From a checkpoint of a small transformer trained on Wikipedia.
Size: MLP 768 squared ReLU, 15.4M parameters.
Architecture: paired heads, gated attention, value embeddings.
Training: a variant of Adam for these matrices, 5179 steps.
Each number is 200 + 30 x the weight over its row's rms, rounded and kept within 0 to 999. Layers, rows and columns count from 0. The size before them is the row's rms in percent of the matrix's.

# up: layer 4 MLP up, 768x192, rms 0.129, rows 472-503, columns 0-47
# down: layer 4 MLP down (transposed), 768x192, rms 0.117, rows 472-503, columns 0-47
up472,107,210,198,193,200,173,170,215,207,186,177,195,212,216,173,222,183,256,242,259,192,197,178,206,223,192,222,226,252,149,176,195,249,162,200,220,233,134,190,219,214,195,207,208,224,220,152,153,213
down472,109,186,170,226,202,193,173,162,163,166,189,178,219,189,143,208,215,202,202,200,226,197,174,200,135,215,197,194,225,174,191,238,170,175,178,216,180,167,213,277,215,215,178,206,187,166,172,224,187
up473,098,238,181,146,195,221,185,228,172,178,194,202,194,189,153,211,244,226,225,248,227,238,199,200,157,139,165,182,205,162,208,197,169,225,231,264,149,211,238,184,161,197,186,196,183,246,138,178,196
down473,101,213,185,260,185,194,184,181,198,209,171,215,206,215,250,247,254,139,168,241,129,239,238,163,198,228,165,232,204,192,182,196,173,216,153,193,165,224,140,218,189,202,190,218,198,231,206,197,206
up474,098,175,218,186,202,155,179,173,195,206,201,144,208,183,156,244,272,171,186,212,235,170,165,173,225,185,172,174,189,220,154,219,129,190,215,204,201,220,179,229,172,161,197,225,181,154,206,175,214
down474,097,206,168,205,245,154,174,212,251,193,152,188,219,230,224,143,125,215,199,211,208,233,212,192,175,225,158,129,198,142,197,201,215,206,223,207,200,216,214,199,233,206,150,239,164,136,173,222,166
up475,107,184,162,227,251,178,238,206,185,209,183,150,200,193,169,225,230,171,178,147,238,207,162,172,217,191,191,223,199,218,192,249,145,195,209,233,143,199,178,161,230,185,183,180,219,195,174,151,214
down475,101,153,189,208,210,191,141,186,133,201,132,124,243,212,210,245,205,215,199,241,166,213,213,176,230,221,201,147,212,238,197,231,249,212,215,228,235,184,154,201,226,181,199,188,211,171,230,221,220
up476,101,205,229,144,214,161,199,182,147,221,183,209,163,204,196,186,225,260,242,200,247,241,192,186,264,236,193,153,226,202,212,177,234,219,236,184,172,187,243,252,194,205,212,218,186,172,218,172,214
down476,100,193,162,223,201,212,242,223,193,176,229,220,213,182,269,224,232,215,189,205,217,249,198,215,206,269,202,134,207,263,178,195,184,193,217,168,211,178,203,171,108,188,205,200,200,219,203,131,181
up477,099,198,238,192,180,226,199,192,166,207,280,193,159,175,171,193,234,213,189,165,171,194,216,188,220,155,230,217,231,221,140,218,217,197,194,205,166,172,227,265,231,257,210,215,208,229,186,182,249
down477,099,236,192,223,178,163,214,186,191,215,173,211,253,194,206,191,233,207,198,108,194,251,190,192,237,244,178,191,175,258,199,177,164,225,211,262,176,199,139,198,255,236,201,210,210,226,202,199,199
up478,104,173,222,207,218,207,185,183,154,174,211,175,230,184,183,228,215,204,218,186,211,171,148,291,193,222,219,199,201,184,215,187,176,203,189,215,141,256,228,192,214,161,239,214,194,183,198,177,222
down478,105,199,144,226,240,177,252,185,190,246,188,184,217,208,259,225,223,187,185,211,191,205,189,178,171,287,251,168,214,175,176,223,136,210,178,176,142,138,252,220,212,172,204,245,180,197,195,177,193
up479,095,238,225,148,143,254,141,191,183,232,218,186,200,186,202,165,174,232,191,192,214,212,210,194,194,197,163,142,211,186,143,158,227,237,184,218,171,235,228,258,155,206,177,114,222,170,190,243,207
down479,094,226,153,238,215,180,169,159,188,202,194,198,157,190,185,191,233,158,176,156,143,206,206,207,194,177,227,235,201,173,245,214,157,164,222,193,166,136,158,206,229,217,169,224,184,177,178,187,185
up480,095,178,205,222,187,236,170,204,171,229,218,199,165,209,183,202,195,168,217,164,213,222,241,177,181,183,153,151,224,165,125,172,162,207,181,204,180,230,192,204,206,189,185,186,201,177,176,199,232
down480,096,176,204,212,247,184,194,191,216,158,194,223,218,222,196,213,169,200,226,235,199,154,217,184,244,237,215,235,254,223,231,211,230,187,217,229,214,176,209,180,200,187,255,219,251,169,160,218,215
up481,100,179,192,226,181,222,208,183,184,189,240,148,200,219,150,210,248,211,181,235,224,181,182,214,238,209,225,163,205,184,226,168,159,217,191,221,174,201,228,214,138,191,172,237,227,216,176,178,220
down481,104,186,168,217,170,272,204,225,211,197,168,210,217,200,169,179,121,226,179,156,146,128,213,151,154,164,200,127,191,141,155,167,205,186,191,185,212,240,196,153,175,200,197,163,208,161,180,211,158
up482,102,171,192,207,228,220,193,217,202,181,185,148,178,207,171,242,211,196,215,245,171,214,208,222,235,235,186,211,245,174,245,221,210,147,169,245,192,172,185,171,145,223,183,196,182,212,166,148,225
down482,104,188,158,233,155,220,175,227,207,233,187,184,169,196,186,213,159,158,167,204,170,170,204,277,177,171,171,208,194,225,234,151,174,190,227,162,197,165,203,176,211,195,239,189,179,182,194,270,149
up483,108,223,223,203,198,199,179,212,179,212,195,169,213,181,221,222,217,224,260,189,214,166,195,208,197,202,206,195,195,196,138,211,251,208,188,162,163,191,173,213,168,225,205,156,189,195,228,222,216
down483,108,217,193,211,245,253,239,204,244,247,223,186,157,208,239,246,215,251,182,159,172,144,247,166,238,159,178,202,226,185,188,196,181,192,213,228,209,209,209,207,169,190,230,140,218,142,209,192,171
up484,096,204,164,126,241,206,190,160,212,206,204,193,194,202,201,210,241,153,244,197,193,260,177,154,222,210,140,187,277,155,213,188,221,258,188,255,193,191,182,187,194,217,225,189,193,169,183,209,223
down484,097,138,194,256,227,201,203,195,241,250,225,221,162,227,213,221,172,211,146,191,179,218,216,227,177,235,164,219,243,208,171,204,214,189,168,178,167,159,179,208,216,231,197,241,265,200,185,217,190
up485,108,192,225,226,227,231,172,167,198,225,230,186,193,184,202,174,233,159,203,201,186,205,165,138,208,181,121,199,186,187,190,173,134,175,232,147,215,178,182,182,163,173,199,184,231,200,198,216,221
down485,105,201,210,178,206,196,163,234,189,149,181,169,176,210,156,169,196,170,259,169,257,220,174,209,193,276,201,185,222,217,153,211,178,190,208,210,230,203,200,181,211,176,186,197,251,253,219,271,236
up486,105,217,222,208,179,196,163,187,157,220,165,166,168,209,168,237,235,190,193,163,169,204,155,203,184,213,214,217,171,179,221,200,149,232,201,202,147,159,178,153,170,229,165,188,224,154,190,222,219
down486,105,136,217,245,168,189,232,176,157,161,211,198,226,247,165,232,182,206,229,208,169,148,260,206,171,225,167,169,216,228,214,214,196,178,220,162,185,205,175,221,174,208,142,220,216,227,294,233,262
up487,105,182,163,172,170,225,216,243,185,180,184,179,196,218,187,222,168,173,229,190,175,195,186,207,232,192,209,174,277,203,195,187,223,173,180,231,173,167,209,245,165,246,178,197,246,213,187,193,227
down487,104,195,184,152,216,219,276,186,188,170,227,196,170,217,215,160,195,143,181,173,184,215,208,166,166,171,183,223,207,194,138,184,217,224,155,204,188,171,220,208,195,203,219,209,247,228,160,221,243
up488,097,172,237,203,247,170,172,178,215,210,244,167,188,187,210,178,217,136,199,190,214,220,151,206,208,157,185,210,237,173,203,241,146,222,198,242,200,189,200,244,229,225,166,173,249,165,166,244,227
down488,095,188,204,239,254,217,182,222,231,242,185,169,182,215,129,232,202,198,174,213,221,181,207,214,166,215,172,266,223,212,176,209,184,228,191,196,174,222,170,233,184,253,202,158,170,209,171,205,189
up489,093,198,163,199,230,222,175,185,210,221,201,172,165,201,239,253,196,190,208,197,198,190,201,233,253,208,205,248,169,144,188,171,178,178,249,205,147,219,223,209,185,218,202,217,232,194,161,160,227
down489,092,200,200,266,222,203,158,234,216,195,190,231,230,251,180,201,151,222,195,145,195,221,201,135,215,177,220,255,194,264,158,235,232,211,160,224,204,198,183,202,231,216,231,192,164,224,258,208,180
up490,102,211,185,138,213,189,227,201,188,232,200,196,148,196,189,202,159,186,211,255,265,208,193,224,249,200,163,174,199,199,200,183,201,193,220,173,177,211,205,181,252,243,200,224,195,243,168,208,227
down490,101,229,134,225,261,226,212,174,190,165,209,234,193,210,205,201,217,214,172,237,144,162,217,192,271,224,148,245,225,172,211,178,231,246,197,207,178,217,149,190,183,229,150,192,236,211,214,189,187
up491,101,151,204,174,179,158,152,172,179,244,172,181,186,165,215,178,156,177,222,215,222,217,227,188,208,185,204,256,202,188,214,166,189,238,203,190,207,214,203,225,165,141,215,172,179,164,215,199,205
down491,106,211,189,251,178,200,201,187,225,185,200,175,160,231,191,192,199,278,186,213,194,190,225,189,242,209,167,181,184,220,187,182,204,167,236,235,214,151,191,230,204,189,209,274,184,205,251,217,212
up492,095,177,183,207,190,172,189,175,162,197,165,150,178,187,157,216,169,158,198,168,260,229,244,269,221,252,220,200,195,175,213,167,218,234,182,184,111,195,224,225,178,199,209,185,160,148,180,198,184
down492,093,192,210,208,207,170,220,196,238,146,201,187,246,211,219,187,186,165,202,239,206,180,233,167,231,137,133,183,183,232,157,193,171,200,229,168,189,202,169,255,195,192,208,214,198,211,171,212,164
up493,096,164,231,197,192,262,188,234,173,215,179,148,160,202,213,198,239,118,213,188,217,157,185,200,189,210,145,174,215,199,218,136,213,186,205,198,172,208,188,186,170,162,129,160,213,213,183,225,247
down493,094,150,201,277,152,146,224,207,155,206,161,207,165,178,222,201,172,189,214,212,178,155,148,189,187,214,218,227,238,163,180,167,191,165,192,199,243,222,236,221,215,220,223,214,195,201,228,222,140
up494,096,220,196,202,204,225,159,256,175,182,171,182,164,190,184,215,230,214,268,222,169,222,189,202,190,218,124,179,198,208,164,172,211,204,181,221,161,146,214,204,205,190,152,213,237,152,140,191,200
down494,092,135,206,216,183,181,200,252,250,235,180,189,201,165,179,185,225,236,177,266,204,235,199,228,231,197,275,140,169,240,174,192,198,178,222,130,200,187,180,227,215,227,199,197,180,230,190,202,180
up495,104,171,142,212,179,229,157,197,221,189,205,147,188,176,209,195,224,204,198,176,259,175,170,221,170,236,202,200,208,203,226,199,210,248,196,167,233,252,234,152,169,211,214,158,178,177,211,181,231
down495,106,178,223,218,205,236,197,154,208,172,196,231,175,166,165,232,186,174,144,215,185,181,217,224,185,204,151,220,189,245,226,246,170,234,239,182,160,200,150,241,157,198,113,204,190,174,183,170,140
up496,099,209,195,166,211,200,186,225,199,218,192,182,207,213,188,218,198,219,271,203,252,224,164,193,194,178,233,244,245,177,193,155,242,261,191,191,190,201,265,278,171,201,206,181,246,169,106,177,205
down496,100,153,152,208,208,163,208,170,212,205,160,244,246,195,212,223,172,172,180,152,208,141,183,202,216,216,204,190,177,243,190,262,175,168,217,223,244,255,201,223,183,201,195,220,231,185,236,173,128
up497,102,187,218,193,168,249,206,233,176,171,200,163,176,157,234,186,241,192,234,193,196,256,194,218,168,194,192,222,205,223,235,182,208,165,250,288,182,172,285,219,149,221,142,218,169,186,197,251,201
down497,100,243,206,178,236,220,210,193,213,248,214,209,156,179,197,172,206,214,165,282,189,190,260,186,163,137,193,206,210,183,185,180,213,257,246,207,186,203,143,175,208,211,223,191,167,228,231,165,190
up498,095,180,212,203,179,240,180,200,171,211,190,231,160,189,226,212,230,228,251,227,170,185,191,258,185,195,184,192,174,199,219,199,185,234,243,190,174,197,179,199,174,225,134,210,238,224,164,196,220
down498,100,223,211,199,170,183,189,218,209,206,207,202,235,181,262,243,183,202,255,149,225,178,254,190,184,202,173,165,255,208,226,187,214,212,207,163,248,185,189,206,171,250,197,215,196,198,157,203,196
up499,095,130,205,169,162,235,154,152,197,208,227,222,155,182,213,220,215,212,199,205,250,184,118,229,196,164,189,185,200,135,159,158,220,217,152,167,174,202,226,188,183,198,170,162,195,251,198,165,204
down499,097,154,200,241,196,173,196,223,226,212,154,182,194,190,115,250,149,189,180,202,195,215,206,189,167,170,245,248,129,165,190,262,221,237,150,278,199,246,233,162,191,152,212,180,192,194,226,216,179
up500,110,197,198,198,226,207,213,236,192,192,208,200,145,143,192,216,204,239,145,198,162,243,224,218,191,174,173,176,223,194,183,225,231,235,188,241,210,120,163,257,206,201,165,231,197,196,183,185,203
down500,109,209,224,216,186,247,210,209,218,156,152,187,184,195,184,225,215,199,167,244,207,240,126,167,129,232,182,228,128,197,181,213,215,197,137,225,228,230,229,260,194,190,233,178,213,195,176,186,241
up501,099,170,158,242,201,242,200,180,208,217,174,186,182,188,180,274,244,203,196,168,200,182,200,176,205,171,205,209,203,175,229,175,219,172,195,257,171,161,179,281,150,176,204,219,216,210,196,129,204
down501,099,209,162,233,289,208,201,192,221,159,223,185,214,188,252,162,165,219,214,176,143,197,228,202,171,160,215,157,214,157,179,201,205,225,152,209,190,196,157,155,199,176,191,206,241,202,133,216,241
up502,107,110,188,208,218,239,161,178,148,185,275,208,198,197,222,163,204,203,186,228,185,202,180,192,227,187,171,194,212,169,175,176,180,202,284,191,187,161,223,198,142,182,198,188,242,214,204,188,239
down502,107,235,179,180,163,174,229,215,208,154,211,221,128,181,216,201,248,194,238,199,231,222,192,211,184,240,131,158,197,204,286,182,207,235,175,176,197,202,198,215,209,251,191,183,189,206,230,189,214
up503,098,164,199,189,193,179,196,172,180,212,189,207,122,187,207,191,237,125,228,209,250,191,167,188,191,179,220,199,196,191,201,191,162,197,219,222,115,203,192,199,197,181,162,196,221,209,155,235,198
down503,098,223,204,233,197,175,175,228,165,166,150,232,189,188,171,234,172,203,172,158,179,227,189,176,140,206,210,273,188,215,181,208,167,154,213,202,180,207,232,203,193,202,124,178,222,177,206,182,206